Weights of a small GPT-style language model, trained from scratch on English Wikipedia: learned and rotary positions.
Each number is 500 + 25 x the weight over its row's rms, rounded and kept within 0 to 999. Layers, rows and columns count from 0. Numbers have three digits each. The size before them is the row's rms in percent of the matrix's.

# up: layer 10 MLP up, 1024x256, rms 0.137, rows 910-936, columns 0-255
# down: layer 10 MLP down (transposed), 1024x256, rms 0.131, rows 910-936, columns 0-255
up910 101:531486489507475524533498472488504511567477497527458523466482541476488515496512526495507500479491519498507485492481540477510542485458491520482519513502506507509497537500468472457488460501471510484474512489519517466494522512504500524526455486490514496456471470524509547528507527511467539477508492516477547469552500537475497505510523498513502490528507478527513488492536519472516463496491518506512544497508465451511528497499471470532467520452504487500526516485496518489480498505496482485527533485528472506522524502460521526498487488482477477511487486500468515484518487555501483513487499500512438507567509453534567474522505502490488481493499435494517504519478485502477472484546482488498459495484526547478522485473505503493483451514464470500507541434508454482450567456511534
down910 098:558502505463529480481488523482520499546505483493484490517528501494512550523500491509511505510508486514474519542488473493485483489538451501517495520460478476508509520504451504469472520469481515514506529453445513525429521516516516483463548501518497483538527462498513504518494553550545507498490501471487507559494470572522522480495500498483518511489545492500524479499479517517542510527464522463495490509466493456493447445517518456527504446504508563501515503503462502506487539526505491494489508513482528501505513521539491484495499521500525513560509531487507497495524516478461471482493538492500530499526492495505469484504541527454454477456517508496488489493453512495512503499521482547532543468466469510509486535507512524488487518487522484513503475464510518467545482509507497
up911 102:504461515519478491472511484519527498443518489497503429537502518490486502463497510507493512442470541494539493460477528482482487501473475490508452445474508524515448481468499489446526524494459467534502523500512510477477537542508481517468560518483487487491550544494517451462506493509500548536464481453518513477537514522499497489467485500522507491482528505521526553507486488491485459465477492500540533489489508503521503531501468523483487519491503494519481471530556503494507547489483527517503541539480493454513482497500518477478485498547488513501514477494497528508504505474461515503480484496499488484505502496469514461488511502488507529454484482520520478479483535538491503530503536478520489538545518510503514471505539476459522488488474491515477469492518475450489485451440478
down911 113:504507511494499518496518503536491540534499486466492515501463484464444477444543461498543517530505470461494527486481475525522537493508514486496473492535517507511482495523527480484491489490524530505519515475508518512522519498550497481504528498491538501500478501479497520495471477479511548499458506472515512539523533518535470490495505477542473562463501511479553481466505513434512495540525545501485474471503494480439503494518527468526458493492531507499461511508445486508535500501504497506492515496518494517533499518582502506518532519527492496485470474503522520511482481533446493521511458490493537511457492527504471487516464521468484520513503536447499455498506486528498501490454509505448475526471521512522509527471514504448541501459503466494507519500492507439521506484514529
up912 093:516471463521467517534521474547513540497489462494497473566502515495507512541492495536502489533477480473518535562506486513557495497515463495502472499522491493516546461539467473501525525483472493532505485500501476503527456484482532491492514497524541469470514525500483529504523477517516447524489538503525483514481470495468487492498510498442494518518487483489492521511510497470507514513496479454464467511518529470469456497503478509447465500474476470480452495506484523472538457493483522550483532464520511547514522505523525500473492501500508512513476538525497516495532508487496521507486510514460523498530524496530444510543474516509458488538498497522458478479504466460507494523470480533485555477538487490464497505465481524534518468478520467537457501506501442517505518505508506
down912 092:456514519472497494544542481474502451476500474528519494499498525524511478469501516552542528495491546506516499509505524507470511496472518515519560556521492493470502501481543543489492465537579481502491494520514541490485525513527463462491521495472514485521515494493542487509525529507499542525501471495503454480498475503482483457488491527538505503499503525504511485486472449540487457529521481522484524513515540490556507490486488540497512521502477496511483502487478508502516520458494495460500451481515541504496469499520482518492517498471503527565524532503491465461462519484493511477545504501500482544490515496500513511501512481517513519518527501502525466487520544476507484478554521493489484423494507511540521507513503469482480476524449494469506505469514503525490555474492570
up913 099:516471502506466503498482488470466559484531504532497488494517524501460482496508497500510509492469485528499469511528537520501530476487508513509550490501508529502515550469514518488507512488515498511496540481496477485499509460477458512479517491511485492487461420520556401482462499510466520486530490520515463450504506508506514486501461521525459516500504512481513516514507528480548476507537475527499490517490543527538517493544485522532520485510527481514502519526457478518490484500484467497552524484519457551478532474522518533492505500484488506520492482515486516490522476530463502538462539465454490533484485526513507513507510474490479495536495468533480534515511495497486436486506483477526554528437526538465479479510523486517510535533506517494488475502475487507525521490549515
down913 098:470550458505538471470459493481501485494498510480500490479495537441521463528490519560463474496466519500544509465463460493515505474545515483467483522550460490522488486456499497475506505467458483515548477491477508563508473509500468493503494501484469498463510522489505573528511492447538493511518527481507512477480482540462519548505511525493552474479536518492523482480516485520480497499543523478505475482486521505548491503493507504456501504503495499533498482497511457485486481489481484507486472544466494492524512514493491504506443479521511537492541487508495487453507519512501499486495467501547545484497463488502524547528519478496504524492494545510495473460487544510473503522517495519528498443505509458504549499486506547502472492511483503500486506502511496526536470460502457
up914 102:491483504537475478498486519449518524507518437523476549509491479507482467531512516503524539536483525546508517550492523521522456511508497475479526495506502504495468474519500533476507490502510490513463494464540545519465514528526528509521520495529472495504506509511509513485515480469509551515536523478513515469488494459510487479481470537467540505550484478500484508511422564542476500465495491479547497461505462494499482497535498462492502502491485494439541471451512514507529479522495507496507512484454469498488465489489490482499516529499475520467489467494537480459543485508463510477452560457498498506493512479492500508524438470540502491540479469539516516545502508473514499508473508504508460509488522474479489505485494532513531497480529501517483530541473508523497524508480473
down914 102:517506477499487503509534515531489494499482500449504476500493492467479476463498480525496517489536521474499462486488539512543510501476492513511465464476529518453427493447488471510497545506523510537512495539512498515533508474496481506483485492495481525465496478488494497511495472493505519485510488487510462493519522486491489502505497483494519465474503473531452526514496471485456449480475473510516498518526525488488528524489496471531521478484517532570504499506500495509505501482482516491476459440503532497503476503511528506450507453535479519486546481510557496540572482497507518527527480495461470476494510505508496491497538485483487468499458507464511560531495435501478518494528507492479451596535493518510521510504527466508486467488529519518541506501530490456537476492521476
up915 101:521480550507497472492535507483530511496485486514510585469482506472480483495505457453511479483501552538501483530489509459460502508515493526457491502548505489517444495462506532490468522502479507518522520512510558469500544515486471498496478503500473471503463530508548499507522515524520487495515468476498482521476497467474489512527500503536480546524539510513510492537499495508512474513484483495507472483529525517507521496522481512507511503506546496457504487472537503524485503559515496477467499513504503512477553505519488494534489507527506521507571472476558511528479522485475547520429507448525497532520433471481527474542493511480510506523503504511512487501486498490481484520551515510513485519485531518461525442485523514515497519507516444493495504499496521494567502487471486
down915 099:523505450501476518509517543517466526490474496547453482445521455459500533498487465544501489503501482494554470498496530537502500523517535523493531503492516517510418527477527493508507503484533496475451521481488507469492493483478513462486515479488489510490503480554547496502508487521493446466481475491501454519550534497531472544477517503505523487500503532506476502501521531508534503500500538527480518473509522521517494462471549532477494507483461489521513544520492521483516515499449499500508462537488468493503508508489490466500535506479499535514517472534519527482509514521507487491504508489538515470487513465480494493527527526495460492553473568467542490511499510505523524465509504492510539480553467498478519534501520501529485486449524483527495507483503445471467542510511480
up916 103:498543495497553526576502542458481513511518487539516533495519497520512514503467492452543528461477520529549480446472496484472511547503524453482487470493496487459495492513483526499485528518490491512518506519474515468470482500503479488471492500484578529518488509529529492536506488530524519536524496508513439491471514451497544520521529462520537508478506492475560529500492523496481506513529464520531537488482511496480520479447482511501499496508513484500467493510526512489478500538546482490502471503515436527490494505514537464512472499483498499473515515520521509481505505476530482499479490521487525476537547525437507490472530486513509515518480501509499491535494493515507468531517523479527473481470486541513473536494470476531552478478494533524530504496519484537538514496470504
down916 096:519527568483472492477561461502474516506482499497531483506474529526502506509534481509532501473514483503511536534486482500459484470503483508490542487512516530513518520494522466506507456485494489470503534455506492511521505478513515451490493471440499517570477522508516488486491450481524457480539484502488505438463518521523499493457475483486489508530508538520441508487534475486492530508518494501475528454516482511520482499534454504480450501539487518496490501492457496525500492494488489433498531498499485492515486478531551574494458504489485465491491462474503524506517465495495495488469517489489516464490512486503526484489483541506512461495537509490465450531479472527522530486496506516532455524453479441480512542501481517481499491500517520517518510502479499472515501495536460
up917 096:455470479474490484519481520513500492503507460526518490500498491480522531445459525516532514495524533500516508517448509443503491521536505479496506494490499501494499492489543478510483507444468427475494501471482502502500516565486512494490545523444504506492478461522505457515511521535507480505532511442521484485513478491505482490534492464473484472503497509484489478516494500546501505479467528521483517516518456503474550488517505519521435528501512526481543501540510544500475524477482521460532494495487531495494496555498510482490484470486484502532511499460510461479467523491503550456537541498513485500453490547522523498484467453466501490513487515503468484529540488507494566514505520519509537497454488482508534465482482477512514466495473526505516460479534492501520514493446482
down917 097:511525485499449509472533546521444498548518507515479529480491543522490458505456488513485501470490481464510489498520512533497504466525540500531518483483511482497522462522478450497521456533506454527501503458483546485474519516500501528543501464496497492490517530503524507534538494464502458490486482456492504515523467498519522520488488486488521519490470509510495493506475453509457486484509551478522493528487498531534477491480488510513541495445503465454504477476462493551463478481474500460471506504527515508463498498486500536524520499464544484501517493516482526499502468499465514490479475503520530464468535477481518494504518471505504465492462476533504486530545519521468503556526499497504498577522494525521494534473480508554476465482530462475476481502528500471463535516511497
up918 100:491494510507472509536503523491491458467505486506450495535462485515511520522527509516456476510475494490475504521469488535471486522471514466479534510514492530518502550469455523464496564484499475530536500527514497528519443474513495508493495438463494500523495523548510507480454514499511535492536527446463496536494513498483504524499532479493489514485531468519456480469468474490459453504513484500515509536522571526507461463516509482483517491481507500536492511527498480492499502564510508472450551490490492496510495509491506504463503484442476495470505515483498490503513474530532541496506501512519478481475542496490484556476507489527478517541472511489517497465500506478472509517483492520463552509511487474492480532513466471509533545519559497492481476506476473471453517483524476
down918 099:496487510521517456522486520491485546529496513470541513478509484518485529480495513562498504523496497554538488511504509453495511554494485539501465498490466495520507485524515565448510525515534490514500506503477493482442492519483520474491518483479468489490470528489514478489530517501474504463487453461533524469534475477494493496468508461478506480485489514529511486485488508465476500501471515505508457494479481492496481522568503452538486435477490516508488505455485475531500506520512481510448498516522476483533497491545493475508490466516498531505504522519486492525484511518473528471499487504526562584535476458515508487495479455516554500481474471507506501526504499507508435496541489482510534482525517484502473525510488501465509492469510517453450462520509522488497503514456495
up919 101:523449474525513504511535525475503485443505540524516549481512499482441474495508466498509496533525485530493483504474521487489510501482500515469546523506479499519438516485524507443484506444499542477537483518540499517501552530490513488465547495531464476510498497550519493534470483491491475485479532509489443488516508466508479523513505468468507534500506473496526515557477483512491493497471480507508493458475424512530518536519509521505500509512487470494508484543499505525520526513546472461475503534489483483458483491510529473550533508495540544499490503489467485488459488513476457452461519488512488524514474508501492498494459518474518476507508459510515538568510503493524510521498494481483514508506502482468524490507518497536458534476462488525485499523491475485508487528495456
down919 110:489504518522503478493533517542500484498440477501507448482482460483493485496476513510496505536526520493436480432521465480535469493478496480503491479516522487506542519508488523510492528501479531501510550515495555514494509452465482561509466516540499525515476494500497504532490507530525496517517495515511488495495481513494488524468483469519507490478444495505459472500504491506513511498525496505473509488489495525514466452469499545520457554498519500536494537475506488510470529473436491475485534452490504496479513489526502500474482496500520527497567504500506532484518485529493534507498529488502520476507482528513519525544516476451482521452506496549469440528492500546475534490514546453485490531481478523540509524476498479522479472463483521500465519460537514475539529495511523
up920 095:518518499466511479560520522495508522504521463512502493505508510494456487491535475492507513514453529488501487495520504480470510509462511476515492488519502501521514522529483507532474524484499510559516520487499522523488506459551494539532521515479496505490545485491528509457493477475513500480509489478459482520431558511503482479519480485481492482497472538475449462547462527521456495473502482518492491489524488514500502519528508472533492518535493488503504535510494526493507493517482464454494533528531479460470479514494510530489510462466540459473555488511469495507508516488552450467485518498491493497504462521477490504500504538487502439490514509529518496459522499499513522504514487476507517545462485500492562503531511487488520520461463563488442508476524469454532510430518515
down920 095:548541473501478496457457508500509459535479506508483459481511539520498492522481538489519492505510499547484520494503493462528445505481492501499522503509542504503531497546503448489493473503481479488461502484493532499486489489507493495485477497477510469483483512524479500523474510477478472502507484531519487502503496548512541531490502519545539500496491463588561502522498515478507530496507521482490531484483516522458501521466486469514531499477433556540493450495480505533487518478540514552503534444536495510513533512504450507546485520538467512503531538513497442514521515495505521521514483505504507529520528465518496499519520490507499500486516493522510510559553536516519490472518520499546472490468462489504499489535502482514480502508498471505474525457474494512479504508556468
up921 099:493499471540480515528464487485544494498501492472493474526512487533493472503507520529490514514503510524511503542470510538492521462517492480459518504479493493522506489479506477573501448498447495523485483480463490503490478480493495482514541491463504492512488475459500535465491464528445481478507539526508480531532475458507457499512506535514506495489527494511530508486467538496498529492422530490542514507555519530517497510529485493486535489553488522488506531511484493494479530480438495473492487510475526501498535533532511496511465487485455489491481466475478485515503462542476491548445456447522525517468481574535497529521482529483475511500473506483485506486506492480507515497468486509505531521478524494490525507481498497487460482479519538478521485518545508448487527457531495
down921 098:489523445505510498496482436477528476456506550488489519527535514521528451519498546509496479489524485492508485534501482512477502495520489522506484508572492521507441517429511497553488511522470490534484517493562529495507534496490510487472508542522522537533479510535478507469525517479535486527484490505487532494455483500485511495468523479521540510470477485483506544495501523503495462511506531522466456445465503472494514482510501490502502483486488491529509489547508516478505478508498510492494481538540506518514484477547488522514525533501501490462500468518540519493522507524495497491510474513492525501495423512537481457503489446448508515511450470526539513472460475500510495484530503495532496452527453508484517483527496522500497496478508474480497491509492500519482456510478565
up922 105:516494510487500499489484539496516503488473536487505506440511478504514451482482497467514495495503545495521511484481526446488527497475476443474514499535485448543495497469512523500499478495535501497542519521453490485481502526526479488496474509487506508521498482480498502516529465500510520461527516509471468530455535519487539510479450466477500523467527513539499539493524526517485508480508519537473493499459508463450493511568490467490462471503544505436502505560475499493482478550558444484460503511472479463482498511486506472487506482545494465530539489478526474469488521502488518466516523537484494497537501466497492507479523526436489522512522532479466546487538508518522506527472485493508511509504517506505510489510518481487471493466472514530521502549514460502507519495501546
down922 103:473503472493475510502491443452513521497495473476518518540482494536496476487500487516464463521499508470487543491487515510497500477515501507471470498519512488512531502465495486521487518506507485513468465501474510455494491521477495506472479527492486511540482492524495464549478470487518542545498473499519481551506493562484488506506475502526530475502528501479515441552511524494431534571471525500476564499497484517504534516485503504518479518492472523488498491471459540532502537476474487506486461502463501549511504485516476524510507475513520519474460520508502496528523492528505500451458486534467467470498535500540523528520519534474439477511514486485533476504525517476526486488450479474515526521533501518479458477482503505515487511455506504496471481462476554506486539534514467
up923 100:471519485509534458535473475531488472477528531505498548490519470496500472516486507480484564563467516486544497489481497496486486494464482531487526480479525553484493519500565518499481503495494471485469535482504513536495480457468490525502518459506485487486491517484490458459531523522501521501493462515517507523473506546518512484506521476504497495477509476494445538467498507495500525480513537545479525488495522494528512501543503527512461487467507514537515501480559476502525491516500507511480540502469480526521536549548491499508518465490477533485499541494501514472502505498502510503513465457499504467547516521497508492441482427453482485496493493485566488506494488493509498512514520500515523548467505443522484475504499455484521527520486540507492506494517569495530469490524483
down923 099:543460458488501485497464489502494504515505490554503518488503462449493498477428495532519467495485495511524514466540547491501506501463500507509519517477505500524473534520564494478516519484513498463476482522475467526531497493503514487505503502536526494535541524523509501525498478501496517504499503524494473483515516486493510479512500488513516478532483491538492498512504511520486512507465537494490503491532497511542468561475525464507562494450477484493494529511484520533519481455492555454476483492513482502501508508527515504500514473500481507557553483497515519491458519512527525509523483500535504464491490510517520463497481518511481478510469482501472529444484447493435459483478520484536456477488526569505506520535496446480485503492480441541462519518544501518471522479482530
up924 095:481486522504511487512474497524515484493508526472503468511505544497537484526525480488520522496543508527560513455486489496537484511519485499447509497482503486458503503485438474520497495530510468493478490511473500499512467466504528488498519537536486519503528484532522491506525444511490478504554525502507490504509487446493502475472479517530520440499528497504495521468442517500527484511532484496518457464537502490490503498482472532501521451533504470507510526526453500518503533525491481511514490558503498511488483521498536502474504523518431474522477503488501473460511498537482484532473526499533486509510458505538490532456469531488471495472483508509565495474525525499502494458515479464526516488513485558477495509566494498495544509510552496506501495477523449468492461499447462
down924 097:478492506516529489473480498541474510525486495450509478501502508539532506534498514489503434495493459471502498508520471513447510466501524498493495485503510472561455469517448513488503459492443504530533497495483524499494523530521493532507480465486504481503488494541489502453472499529480477480504446523506497466495478546476498538526509512511477500498486512495512473517518503508457552484470495475491489487461458537509493498479491496531479548504447516530494453520510489517461494499509470506476487527490491503482505523515530521515491511509535484456500461523513467484517456486473549493488488486533486529501540506508522501550520533519497531469502513496473523481515514490505474515495514521504500436550480545506503500491482508508474473489445498429526494473497519543518509477553569
up925 101:502511521483525495504446533519481503525480517519477465515501491512481478494551454528484488495515505481479505507491515508542503479488499522488507479533543471514535569468490494493497488509495526499434516484509532480494526491519499501513502518487521495481542521543498488480495481477510504442571517508500489494536538478533500501534493476470522507499475456501472521516521496562481442488549491479534464533506453486484482512516515489471495515496477501475447441522564502503477502508475526481499501531501510463513503480518482517513501473493527514483520476540476495511518470498507460476511482511519474495515514504478485530518484467507525486494488458523562487553502516490472467471523471498546432489521520504487524492514483475495486455461468547504479515525479495551525492479516541
down925 100:512492485504520493483522505478506491509515550491458531480479449516460486510516495479543504482504492509449530480485510498517516551454473522505539487496475489432498455545522517424488502501492474503541520481523485530527518509503517475497500513534516517541498535468517526501481472497514510458514482499510517494505506487494443485472499504527504456534528500519527494529488523465506530478446500518463468503490572541544504509495527514450520483499516533487511513545519533461516540448511507512512492511506500507524491513526554532459476557520501490511506507488444517467511496497481513499489489494488510496490531490498513465499498503468488572517508508484464541446494505535495501518489530507488534515520490523474489472483513475529499479543460498542505495515484466526491522478501533
up926 100:546462501551517477472549467508495502440520490541494515514481504477496546474514470517539485505487503431521475507473469503508524476511495516443468506490508471524496507473493555505522525563487498520510534480491508476531528500501498498451468510491465553539497503475497529515482482477483493459527520530478489517536461519506484512520454495525492521514501481492500478516511506501524465506434517494519476514496463494457496504503498484473493487534483494488420512506503451528481517493496557541501550469482491542499522522485501480473512470524484477507518510520477465509514525525517548484508492481480497478455515486518452507530497517488506504501527528505469489468497520510512470503516515467500508492506541540503543519535504460489468486471488516511535502540480514451479492518489538
down926 107:514533503505515522500484481484483468478490508510483536489564504542464484493527494495467486539493510537512520476521478519485467471493462506492532485503483479516553472463488494487494464487536528487493516515492547538487498510458497540524486474494506502530482502529431473524489501474498497507481534455483510529470526466487520493479516488550544507495460487475533475537519491521520497516486449508523484524532548487515487495502516470531488486478541514508517530504520504488550477514530435469486493502488480464491465484533498500501518478510534527502563466529519532502457523493463488533477512494543501507532489509477487524466506527510469512489478512483481461513504515537518528453521510465519497490473455458512502462486526528541513524460452483462509497480460495497536506482457511
up927 096:513480461516492495495508536520551533432459519478511468495509495500471472510513574487522536459484514511469462502540505451480547509519551535505462493469501522511469498507522520485502498486520517536497521513518516515506497517528554542494494505495485495538519495491476528498507506522493450496501455540504514518484490475496509489517521514481503475489472525502507537518538498489480538547523482475475479480526522502454472508538482534511495544505523485514486490495507477528472499521495469522478500523481500478548506505493463485495526495575530506521507517493477484512523511518467511475531502534500493503551537428509525513518497538491459485544471488486514479515508517473540521471503506500519499455494476501518544537504487523534544489496446482502427485522474498509524488506500485
down927 094:482497470526505504525481504471468505510508466581498529474501504535495505505450516546506484531504515509483478505515488526500524514465494500493537522500482494536528523564562471500478509488534527513528527444504489475533523505503520460478522548520521484453485511494519505491511511526462553510550538497486504517526526507531487479467487528500491488515507525546504524518520506512514477512517479492490487541476505536526510486473530519553508487516494523504488535465494464480476494471504527512526503511466499512486511515511501518497502520508518460549498512516506499445470480492489465499501501470503478471498481497523494488481532476503513537488545505491504496482475464491483566518508477485465507423501464499491469484488502469530425492488504486496462558506479488478453501466470443
up928 098:492512504513493577476498497516485507491510517503483515503541515528496501494489540493470487473514491494493465434491522497512433466496499535497494507493516479505475530471506532499480472515499493471508486497494476491461464476489531484502520520502542507516505509488491490479524538499545455524507513483502533478528477500496493535467462475485466491498530537476501497473490509493511488491484458522465533455521523535476509487469514528473527484503525470454483554463471468548495522484469479495491494495488497487533461549495528535473521481483498545500511549476501495487515507498493506452503454525541536538526461515497515521451492549495539480545503524516512445536530485495566489492457451503536483526508483538508482500461479479489490503496490551456505512533513535483529503504515507
down928 097:522463534510526436553472493502484523538531556516519468493491522500498455504563447515476499527473475480519532503497510508498517529477524484486466498471509500519474537502469479481531532482489525513470493513548500485517535528490544526518507485538488471513483466468473486521509486498506548474516537508492492524548515492491499498527490533532458492509474444505511485535525442522498445496523507537525507510510450486522478542494550512493471518516509488499496515527522513472511514502524502517476466501544519493428512495530517521475523479515495545538530462493504477523524469480457493498480506499495500504505551533497488507472461487499491490513501491517474511476483480542456490477518527459502503482541534477481514496547497507532508468476518524501503527506525497464473502517457517
up929 103:552525506489500498481534487446492506468533449497507487470522532533547552494466516470518487516493520475522476511520529494433520490485530485491475510482535541461500480500498493535461506504478507495511477502496512522488513499515502515554526465512481525512521505555507494487468517515495481493520511505517532459536512458505563574500504535504476522530506484503556488523488481525491542504462525458513485493474534491502497523489514491539525466468470519482525518483517481500548512502496518507537529515511545480502536484520514495524496536471514464499476516494488506491516530498505493514494521511461496473513505532532549512529505449514532489529429489517529499497497511535515511486520491479522515407500468489502501503516488452530477505507491499452509494529496490523480530492462478
down929 099:479473510514511494503513500477522493516491509499483476508497490488505496435523505478460493478499460487468484537539530535540499511526480542502503510532515485479476518488451460465509505525498435509508531497467472484521496502501503503453466531530518501500471494485482498496491502503450500535527415509495508537450509534464466445526467523485510527489512497547499503528491476487482472494537490535490508494509467520480506500508485471494469568506538494509501525490471535498512482473538553519453504505531499511503534488502514524490481467500529514512523514503507521523470483512481439492491502527457527555506446500467487470496501502488486502501515494510493517499535520497504568554506532464538490473488488512495503468539524531497543513491507510494536533438501474536534488500515501
up930 105:487530511530526504473493469539516498491510522453512488518485498502532474467459494482532488514536467477478504498455479522517520492535495502490499540497474492464489486495476418467491530569513492481479509508483508537476545488500516495527459507506549509507461486509502468502496462531498491475482528500533502510505515478538517506504485485476474536489519553534493544528468521497471515518506502499484519526517473500443488515508462505523511523522496465523513514531476484495457497530498505527537487526471457504534501452512532489452480470460524508521518479494475493477534516497508530558466470475518491496478450526513478516553484507493483501498478454494497530487522488473552509502526482486480507536496470478481510492479560475514517495464544494534502487486527504530469486528472439
down930 102:517476482505517485522434506484459507495546494511489483504489517495477515533446498521534456535479514464493479499505522467482525498495506491479509504522502527542478498471492531518470501435480498508508485519541493527523478485471501484487524493529474498466484525511511473536541538446499493504489477507450509528505523475521505485504499490534495529497529528480541527505490501502471535481493509452500526484493559503529514478502535530501543527487532475518488527482493511508514488478501473509479521498476502523478516473499536529519510539509444509473490499470526531547447497498471502469501540532464509506503481514510507470505507478508508518427437524528493521481472508490504528497461509523532488559506470526550525502530474486537491468574490518499492511512530496504508546446475480
up931 094:533529500492480488551464512474500537488554467532505526483477484479476506521444499469499446536514548515526430492460466546473480502477464533473506469499471479504472499502528506517518513503525464500497523504543522497472519568497509488480487530528516526485502514517498471499491468487536474554535470466516495475515548512506492495507505543493468495533512515491440488538520495478486500515480516558447506512501493455449487496498528514473521512523489539514525523525507484507498513498542493487472474500511456453536459479503500505526483535515472469509497526518548502524525507468476512514544553506512485496474500516508536505514468501479508482502498494482490487504510500491546530511542505472485512524542500520509526489487512494514462522493511510502464475499476498531526509493478438
down931 095:499466467496482507461482518479496501475521502481485501504526531491540486475481552563458502481519510485499526488493480490503498513513513471529533464455502506494512496509526464455472492476513488519477494492506551518515490524454493531531484448503481494476527497538492496499471456484425482519498504528508533479498477508501513532490490511540533532482511506499450492549524527498490519500493477515492485482432545536493513503510512442470479456459536530484505491469555498506480520496480511492480477534499504511515515501468532500502519458487518487502534461470508448491503497495518480501507529504531503529488500541549476501549516505504470489470476461498501525519506472478508474454461509507493535484478506534478506483463535529523551481502452535527508482529513508478537462540460506
up932 096:515494518505522481533456479474505545487538503549522482512484520466554505456446496464488490460498509503465497464496512494472538542511511475527501458519492491507479479487469563483459496461485552502531500483500469534510522474443523472504545526473506505491478504495510492497465498495480483501552526549505459506497510539482475503463534506450476525461475509508517490518502519467486517496503498535531481482503482500527471464495460521529510499495491509543502519501488485495512516508482509526499530489516518496510502460513502489490539461483518546471495485558492512474478523504492482491542510503543533495523429489521478516493509517504481510480486422485491522470521499504519509524444516505536488497485470498518524500527547497493480485502507532509515495492538530516490459546500561
down932 102:515485492517465493537526523508509480511473497468519470466483526484474529533509523511456485498512488518484488537466511513541489491515526524500532495495558487526477505506523510496494483527476518515498556487494419546456461518488507491481491511488481462532525467477553527480514519486501501520508473510465518480528503517496492529529482535492497502534499487534513491504507520486495508523489452478448477454462546529502491502498515487502515508484465460500472508502463462473521524510512506512508471513494480531489503526479469511477493510525481511490467548510514492486454489507459494513530492484479469532524531501524502490502545469536511469540463492559558490491494514503497502481479510450493524471530488529532491543551446500491568508512510521476480508518432464482491497474455479
up933 096:492562491497498497535519522499543479496476517492452515493511478474520492496550506518523513509475510488496485516523516502544479452476524530480503506555489515501511456520493538459558454466495492507449473473496504465499480512533511492538522510482494486520514496527508533475490492503529498494525507498546486528519513485518492504517507470517460491498490542497535499502523471493486499498472509497512517511527492537512490513503447509514493486529502566512495442531527487522473481538540530534513478452481545472450490471505518470512434539524468506463489506502459482501503502456526455511484494531493513481534478481502498482459509486500515497478484465466508494520481486505472518509495488497479522490512561481531486505480541468506463483524531496492437504534519446450493531454520520
down933 092:476426449471460558486508503510450492539514496496522469495528508481501497479490506470501523455501540488485486496525507525496491511527486529431485496454523466448525521498555502467450487474494508466528502516523511493495507522502471530469557535535536486480506464490497555489482473495502500516481465506506491486504468474483493495479500518478526475521549494554485509530490501506536477507510521464488500473485519508505525496501470475516523498442484474484504498490502478464532525498491496491501509471489509525484494500476513527507495518502500499539505489431514501518494477507441528492466521505460492445484498500496471510502502543533537482482469536504446532463511518514514473500505537518516498455472478485496530512535500471507505524545536493499471518498459510500505433475500517
up934 097:541503487498522481440524529499507536530503497522506540485525457516538476504494506464498496495534516519508477487499491545466546497467455523475473544472501484488457480480470489512526522533511488530485517553526469519531468465512486511496488504501453466496513482496475511494478473562509517515512518486514483495515516491515498437534513540497483521466497490488527511537503489512532484496486495497505454487483526466492546547522504472475520531516515489481506474520505565457502514516516519509510520492525512493499491511524516484518554415513448471512506480483513510528535554461512480565520529543537497488498510487497507492506502490506517532487478492508487518501487503455527477476529525520543487516467490511496467531513534541481506508551495473494488472488516504523451475544508508
down934 096:505467521467502509493480500486495520524501554484499514521475467479535479536520504477456528467516493537490504505529507518501491531498542490478529456516464516533521484517478487505482488497524486492461508490491534502496513509507461489555487508529524476491504497487518491507545477453496482485522535528449519487519522509491454508519453467537499488527491500494462556465500467517507552492519504530498536509497468473511504487502514526512503518522493499503515464488497510561456473555485522495509537468483509473497496477496494511511496487527493515493487509489498476524476491534500510478449496482572509475493467521450500504478495501467513465516526544483527493501514529532548493525486543546517464505458517527550498434471469478546468501468486484555527499493519443492507484517551497
up935 102:516501528503505487494487478465500484480588481476467524546512466528508490491469510504509519515479456512553474481527510519486499508495518559483550497492484528518528504517494512475494530459480494519486506545499475452485514497495513509511496461515493495523472529454482515464502444475562497493504503509467498480502491505524493502529495464482534497513522506529484487464515494473509499501526463525508529514475534516480534474555485461478465491504498493497553488512452505539510468567524519518501484482484512513538534484505508513520556499496504499438502462486515559556520513517480472495521554530511453472518482467536516474507492522510546502490512496508505468531483517491518499497517467501456471428485484450495523517501534492499498500508457510503485505510502517493502503511463493
down935 100:521511527506476481533488524500476492499511480500499525451523477534488469492483503535507503447498518514512485533499520567528506521490502485473493533497500477512476542552549493463502515528489494531481487476506476477467477470504461511519490503489492538494472427450482483528489525516512517510480487485508506539513488518515523449502515511564494499503521510536481533472481524532510497541498467519517493489525447512522469468494486502503487521501519491488522519459552473483525508570475485570456511472534508497498514464523498518512487557500538518488523503495546522493492529478519504467484497530482518485503480493479523519503484541512527520486498482535499518490504524513462483527538487518530506510565535480518509494489513495471501488482525536499534541486568545478522459474497498
up936 099:497483505514483480496482508497483493528510519499510523460498535498482523476505500497447502502522515505520443485493508527509531480470529496496539459511496527506511514504479504534529520480461508486449515506530508472544504505531505532523537513514461454527514492442530542528431533494461444485449490480538469476509523491501519490497499441504510537512513505547491504531500540518503456500500512522488502508508500574517522529459460512506463447497532487535511505524459522520476530493516463480531494499504474555485485453510506476461481517477484444473512517474481502458506458547502480493457482495497512521524490531546520473490456506481484497523474502520504513499490493514491523515459512521486516498447467497478500476504479492486533525453506476520511517485486518499503498488545473
down936 110:478495484528492529535544493465499512481447515484436479503500503513507452523514481444516493556502474445507513495484493488520498499513458465481509473497520497487506529490478490471483496519494533512535505493498542486478502493465529500492492518508470539478523476530536491444478516504509496471576447530442514526526511516510491490447534520490485482489511523476523487506503478476504527520533513500488513498469484469473557521503557514468505473457503501480468477500493519500521488524534480480453510526483494507490465573521459499493517474498498511494497476532491519517522504526508506481486490522501529451480534512508494518489435459564465503492498457503509488483509505524545531480551493478503490476503499476512525503464503511542504511472464534531505520516523523505483509489463523